Weights of a small GPT-style language model, trained from scratch on English Wikipedia: 8 layers, rotary positions.
Each number is 500 + 50 x the weight over its row's rms, rounded and kept within 0 to 999. Layers, rows and columns count from 0. Numbers have three digits each. The size before them is the row's rms in percent of the matrix's.

# down: layer 5 MLP down (transposed), 704x256, rms 0.134, rows 657-687, columns 128-191
# gate: layer 5 MLP gate, 704x256, rms 0.142, rows 658-688, columns 128-191
# up: layer 5 MLP up, 704x256, rms 0.147, rows 658-688, columns 128-191
down657 100:457531520526564508474478523465479436492468528551432468549502470506433526392455460650560516545525569461475533539553558510488518561507566500516424480592470508455473490414563424561487556564496401
gate658 096:519483510572544452452520491533498430463532421499528497420486519449529593582551440440489440503561457461497545488480438453532506446501483557506514528599471505655475552478551487523433570559502421
up658 101:534514505572526503497422594573499361487432415488563508540434527496419572483528474488574484546429482567503517452518664477516409516580534551497434538489510441546447567508476429484468545442496478
down658 096:446438495428480508521484530526430477446481478491482525524432483472493448475471544516501389544562575535555532527508453530496471516521461585528423462489408486493496487512459470408466454472582598
gate659 100:523496472488519466593572596547490500559535511502483488392556523510522551431513551473507507442498498539481463472460453477480471482530475572542535562458458515574611471633486372561483546558556565
up659 102:596501423547434483462476462467550476498494537582445542411499487451535490507482500538517379417447535598532515529462463575562478501463565565507434436511549479518481500458667600500480486493519455
down659 100:535483465466550429514498507534503522530567581597580503446460580543567521487484491501518524449455441517568554533485599422421517490507430447565499454520441416497452481630458477632507539475514550
gate660 100:527531486485467546420508525593486416443459464460446498652515537452454494525582504451499510458474520502533509515416441477567557518480636564541534525496581520494495434578500490494576545564451565
up660 102:538400502565596478452508413455468558507464535538490532527422501504512513450477454579486562492438536483576463505528584480576489512532487423506453515468446577503519411473334428509428478504486485
down660 101:454439426488472464502473491478415417553468495513523417530505486521486552527457391582552477515505500537597538479510450491523521558580455473480488559491452515470558583480471497460431332547456472
gate661 099:623452422446513517498478461548577471473466460560494423463410512484545518562502504489512505482482490466497488573539523442587489485506475628571557400449505534447468468464504445516484427398474555
up661 092:460493444456454487509534445453391474529569510485551559587476488528411465481480488475426459515622490550461486396462395475511461587414494512486515452581561362471494360523516523471462513547520474
down661 100:515498475462465563531442509480486507534480467496455539444565532463547516434529559566485484403458424538412522503513568463534460413533519469505457436522571439520467418445566484541484466460539471
gate662 100:509523402513481581494470451478575458412547535477478449462539497470421534500404628445563446473525601610535414503419490560464471464465497486498512454506480509505501517604397571471429439428415508
up662 097:526527526495454414468433540463562557496481484506504618512462472511547447436486530488491507504580571484542515503531561557522532548439492539535484497484526611491486455487522517519469528506496489
down662 100:406553452504432498559473533505493555503523545459516429628534430467541598531473537521564450579516485690530396528505454520466502484531612438535432409507415536417595525486480466468486472532490534
gate663 099:461542500562537440639432473402473526569553477514502577514476528497390478506457451536579467490463444574458510527477568575490441472493430548483446450470460556517552583455527446498561494506519578
up663 109:528503502538447486510530607464509521510473587536443396525413530522479515413535557543541482471661545556462518525559515519553422460565534494535492482391494535543520583438502551465531549462486458
down663 104:455498481396398449453494556493392481502452488487555406502511509520495495441446411406540461418566492487452561568494532483379457477508524410430392459538442525544488501529577464523513531400469466
gate664 107:504560444494465485546529504555546519414483506510565466499467455612498483497553438488646457494484510526459555515482608507477425490539541621545414521557572457578566571568531554534464547457505493
up664 101:530520549501546552435480482544462456469429540481466511538478491502522575537512457467501480511582564486534580548521466519447510472448501539542504515507467461471411466545486556538435482688471555
down664 099:527451503516518522470548476481477524495411524494568535522458493558450491589534496524539538486504539560519428425517460398509404473512433590564478462497475438425616494490475522470475471486466485
gate665 084:550524578498524465449523494533407589504576597422492471461591419536570512459464478500529523478465571411498520580516497497436577526518590523472462441468629462505493461527458489444480417483499486
up665 087:428527411511519530436498481523474476464440461478563387470490544505473546518579519536557472455599407486557519427561564532426499503482554584536448502584488497446429602471501470559436520550501531
down665 093:677561360453478539478482510496585424524470421475504414488490477431438426413432523444456485515502531562475488472543420522441576434424643541476513507512480487431433506537521556477446581448519541
gate666 102:505476518451454537481510477483440445465551547466466482506539530449491457477447636455478467414536493570546576397603574467460466512476567496517501529450489489396457544446592464484508637504497617
up666 110:550383468586500450469531504490482435465499487501577488495513497544450443493535562548502409519503431456483528480420520463483401431449412514569407541448527549561470456475550471469473506453473509
down666 101:528533510511525517396435458503513535426503515494425545498503459576628505379586506574539603567499587556470427546517483498559478542389618524504477481528458560503498631439500504457483558426471478
gate667 097:435446510463509453390560572477624399435470516478512494480514446517431479558426428440586415489491478556528539508426485446511433464429517413512509533483556429438381476560483525459528529572442476
up667 092:500514418573523483580396544527514545551517524457482539500498539444494419514537528448396485486538616503493520456593525480477495549583465492515466519467542548563540539478615498488539446474474445
down667 100:519454472499526529479478463491520461489483516506477401508407491446454504450539522455487557528464495547422534449534533600554524502446543400479573456513447617498504511533508482435511481592536498
gate668 090:454480529477532508544449478589580574490532492508528464531516491531533448438485458566552484485547578447504408530578508533533483482464534491541536536485556557508497529501545483591491570520430553
up668 096:488435543517461501460389462558547484480567390493542505472496547472536492453512524587544536471476498461515465455483527462560590534556573534537496580464635546517483393462495375496489515492496553
down668 101:478528474487555526460450542581424521531460398507595484508510517510473496499409482505552446386487545454450404496517421564458511551470496544482409514599612590517522505508530476525547578422493548
gate669 113:430531441466497496555461360590529509509484451517418541509506517615543409382488519471517423536577604505486557497531532545445543498468465441487522548534523536473525563526442464362520473549519504
up669 103:536542436565456431539568506509581516472447349577379466522492527527638481489519581538447468464561527617370491532489487507472507554478529503443578481471561552497513442509494556433592402506533399
down669 104:480514406483545461493598544515521542455443451604495507505468613438491442575605532481513519442508455513530559511553556525566551504543572507465517554538511453431521446546516532531565481452406492
gate670 103:483435556544505455565446490509475504542515346592494537454514463515525451486426455504450415570457488513492429518556474537487443435496452556543521573498510498467588487513518557513460486543495467
up670 097:470563502431401516466465482502520529484497486466587483525528529517458463521465635513413492442438529445591475513552506543362541473463458447526510486537468486523539506582587454466524526425558416
down670 101:533457452521380529487468494409398468450510445573513556444591504506448485467457529518472576483498431547422479508511511529509469486501508566473533506480483475506483503467437492465618506427540428
gate671 097:486529473560509510509414495481534548510553443446543374567551426477528543466407528488470509393478517485571498520525447474494519474545365510420515571522455525492417500477472419508406513406451484
up671 097:436624578500502590507457487506497557510594387447528523583513615555467538575577450635603498491421507507500480496479471590545439516419497476437509552615585565504363539472513445482551553521456526
down671 095:542461466494515478498495536572411515407457436454515455559450470502521455488485516447542440481496505529451543467568521458517382547465405573466522494392559549471488450501424495494388465550518445
gate672 098:487559473520572635489533537499568445489494548539499533592462529571547564518557462484529455450521493523457522501497512477466470538536583565547509380445640524474507479516449477500488575496463421
up672 090:488493524482492485482414479547341502454572507554524473540518365499508437490540559497449578461505554463604401497471504569548531471486477445430455563473457471497485477472445622470504491528502525
down672 097:533541375422565495516479484461594586516518398647519596505648477468516414442559473432488507539488462417455432519479491576386527457431531489441518532562493484562491502586470536560539472517534511
gate673 099:497376505442536496410482450577448482486484472549351497432423491433453424503504573523569549436602520538464475579497482512405424510559479506532486571461615475538511599536532418522564503450494513
up673 095:475479495483494528445538445439553467559371512494562463442510524533547527529537462568470501441433590561512397442511484524471548492512494457527609524429419569431516484518402484439469450522507516
down673 099:484477521437440419426576409552497434455504509521448517457510600375590624572454438432442504502487447551493471523448579495378536473479411540402456515537498516526491473535379475529499543473476485
gate674 102:586538473460573547521469427456442509492453463474474541555456629484456514536548524461544553453443553500521485474523492523529454439393588475541454372508401416454534587489437548479483465582447469
up674 099:529475518449566591462414503495528498433601446558571492481385393505601553546552548474469493474418462594504571538507527514569473563426422527439509422491519526484545505534438446531447496572460533
down674 102:510536588526460515510518539540480498489466468484486647525436550529614477494508478439453482508487438512563445450486503435419449562515476453486468562574447497508501460483511456485475451555433427
gate675 095:557527486507517535526461483550410493570551469554459515399452565505551558549457441504559463522501463626427537428468554553518533499379457442568518532466464378555513497573454474512518458428619457
up675 094:541519623505474537525484617499522487541469424465553467459517561423535398549596497557570510417517454531447580416477480463477488494469513585534490431529554438575398521529558539479527571478571468
down675 099:537467407529487518385499492508539572494534594457462471487551473376456427569596576492548520517441528554459388411464500500460474484526495502458453502559521535522557481544542485437537514602481490
gate676 099:495527493478449511514417539510463391482553485483625482480572578424488401541499444487512508491506592476423466445522495459538548578498502589456546558380452534521478568496506518404521500575378422
up676 104:610514525588510492503528552496443501533474481524568496535497604447532481474526471587473452549536442345490554501526460513518528479502638433570498514438534497520502607503454557552504473366513507
down676 098:413420480591501461461570552476437435517616488527531489511560493485559414494452487556462474509486486446455572518530523554485555449518455471506440530501509507461514462501446548584488556525443526
gate677 101:555502495425593490498442393476477443542426622516594501551462517526536409558527512522499492581481506532487454540579652571585450462579506415532515535456520521598546541495459448437470575544530593
up677 106:485430409463537463474511510506443510503578460519534508472501547465456496460426507397481372511456501457519594523543496525458584460482522539495444506569417456492462489441501538473484529449470526
down677 105:621532527605462515487498568528440477540546524410434465448510423578499420484483502519493535457506494512546526558558432589451574539441540533446425573407493486431507508477523523412576534473515475
gate678 093:540508526522433533465509440557496507659468424503452453450475479530464515532578448631478498539577428541515432444502487471533481546525419485561621569485465448525450441518476560451499476472548480
up678 095:521549525564494446499513561461524482417561434487476479563543461558569467599419446506580522498539429510492508573551492370497477422484510414504509409464447455614426550384428496491577383450446444
down678 101:540495387629543462479484444483468527512342531465431463562510466530534405394430447530572519527511496545515541469508546524503495477547574484427543427545454466426467493462381538501544448479483577
gate679 096:539574475452459466522434412432594520382546455507477537486516520482487497484532448461536499546436513521566444462483540410506517515543545483526444480463595500512400448536414561610610609406493535
up679 099:444492488365483600499602478446587479491525488513493488520488483481393432469498506479488498559481545476439591516473482486486477472555512548539533487504439485503453543524598413493444583355433465
down679 102:561452536514574598525499519534541424521538491519576496464473548450491399427476539602538469445493545492547546459525492523465523612587455561424594567462505520465540609503490608449568486562534462
gate680 100:477525497510500538507384507485481534575468469598442623462388504621450531557505453428470442436561411559504497398456558532538505539616559480466491504486514464611448520555486469564475550455402484
up680 106:496525656499541490571510494548453544459436487485460557463538492465449551468518513501540486416429494543577475465507458509439507395512557377457441350516495450517619389487484393552457475499462513
down680 104:464530515512474497558506487484430520517475439362456513460479529430529589494464439476442568391459462535550522509473548448482401575496593538640490492561564518413436558323465507452475458458497429
gate681 102:510577538499542481455508562497497513455526529465432570438506486582465477615514400440491417468526467522467457505533498477480513488493482509493541543512600610450511434553654549509488519480368478
up681 100:516554462491482477409463612535510438487557545469471507496505498435585546473498502522564485472485558507521544522562519506364467481418385571473498575493573377422532507436534553556480598511447483
down681 103:570535536438484540608477449550576390487533451489488517525484484484472509507449480541519524604491532521499493420476594509499510448535548471476634506629509564528404562486552357479527586539577476
gate682 093:521554567457576482504491556450438490473533491584441578509463572591531523626571515594588468450533431470506497501542486517522465514500475557494541507463569546495482488531493431476456456479474542
up682 102:417511439435473508504365509502569523480466447479516507455582432468385503436457484499474457467406613508506505439560458470395418529581523508463503473583576497496445495489393483428505567585487559
down682 103:463591582558445538517479529507482477598477513507452445480510457503477455478494579565557403542521572547549561485554571480391515501493430483599535511514453584486456602506505602576568497444477518
gate683 111:455475444507503516437447518420404499531469483481522354666583496433525459418471519518517527525462422470492425509533531583564540514489574490443441499460556520452474466517517426548523605439546518
up683 115:457526460578529475443496454456513493478487467544441543417513384516500350506381421425508477479562481407514487531528559433531574528579505406525509510479463443537573474486488396415495447496517494
down683 106:491604537534532445481424540527511478333581480551570452533501510488475561584493427546535468475549411455524496493558407499531487517428498389531505433500519465545514574543513541423526521528523571
gate684 099:484521508470563533450488489522489359488589556461439550381479517426480512437438480519549458465576602525452485543505486502394555540407597497465552574541438537486527536459476479554522541495520518
up684 096:500522432473464557460480573459534439478683571516520467424471426506451616498494582524511494489531499539471524474605388528468415504496575436417582507453494578425465507533511513399588519390469499
down684 102:438575511465450561593459436529494439475442547424490513508426523486474548470437505457532468552497530431511572437512555480409507485554631605479563471488479524494469440508495471487456498607546526
gate685 101:452532450567505488469379525509474490425512483469476452563550570527461520446525513456521474448447477460520511568446515532450457455431495521531482586409506606403470521443409540552509447459541624
up685 093:444468537510501483530552511434551451524509437458549546413475514532455543477500533458438530549633418503478431518563492518532492599421460585433520506478494424516495470477580522441560522521423463
down685 099:472501470559472502575491529547484400536531515469478562491452473497433490485511473333499560424577422517606480571531440423528412458494498556415525417536438533550514456477533424536442419582461516
gate686 097:520493494412486505478529540536498418438482518489518525498490431535569557491451556421451522524448566546529520515469599435516514527455524466483554463513553459505519424468543528460552537562582536
up686 105:471424539484563562570456514537478481473574520479560543499559557499463540527467497473517603399477571517513523541579495437467548363531561444573481605475506454458456524440453546541521512540475420
down686 103:526565516432531612533430482431500488405509434476541491509502520527604526470609479436463471548564543567478555460457467509447465478473502480462462490390502534469523464476356434546556456465488559
gate687 105:492393455570552482458581454386484414472498504508507507496433584494518534501537443486519506494541593495598467534557448490546568520488543493481399476433400459537436542496626423443582576484454424
up687 101:506413520429476518483473460479582388519504425518517489467494416504511486510392480544437416525494501576531613579464469403471461467442501541540571517467543356485455492535495518521549486566452595
down687 106:482539418496546513526566475554482461516495463487465363460527461551483468509428470560499515478557454530469528400443470451544518492533529528549402510525521580481512492544499500504423479576525503
gate688 098:460520489467454418447471516495458510430483494544550501543501547535427510484575497548510549485484510519536458388515416474541521469426503522486453491532495515481437492485510538501423542530444398
up688 098:519480528410492471543491529413488467565427389552359568509463499438509509422474472536504469556342523522457455447521429572485447446529543532534523496463504469414505554476551493534491523496506504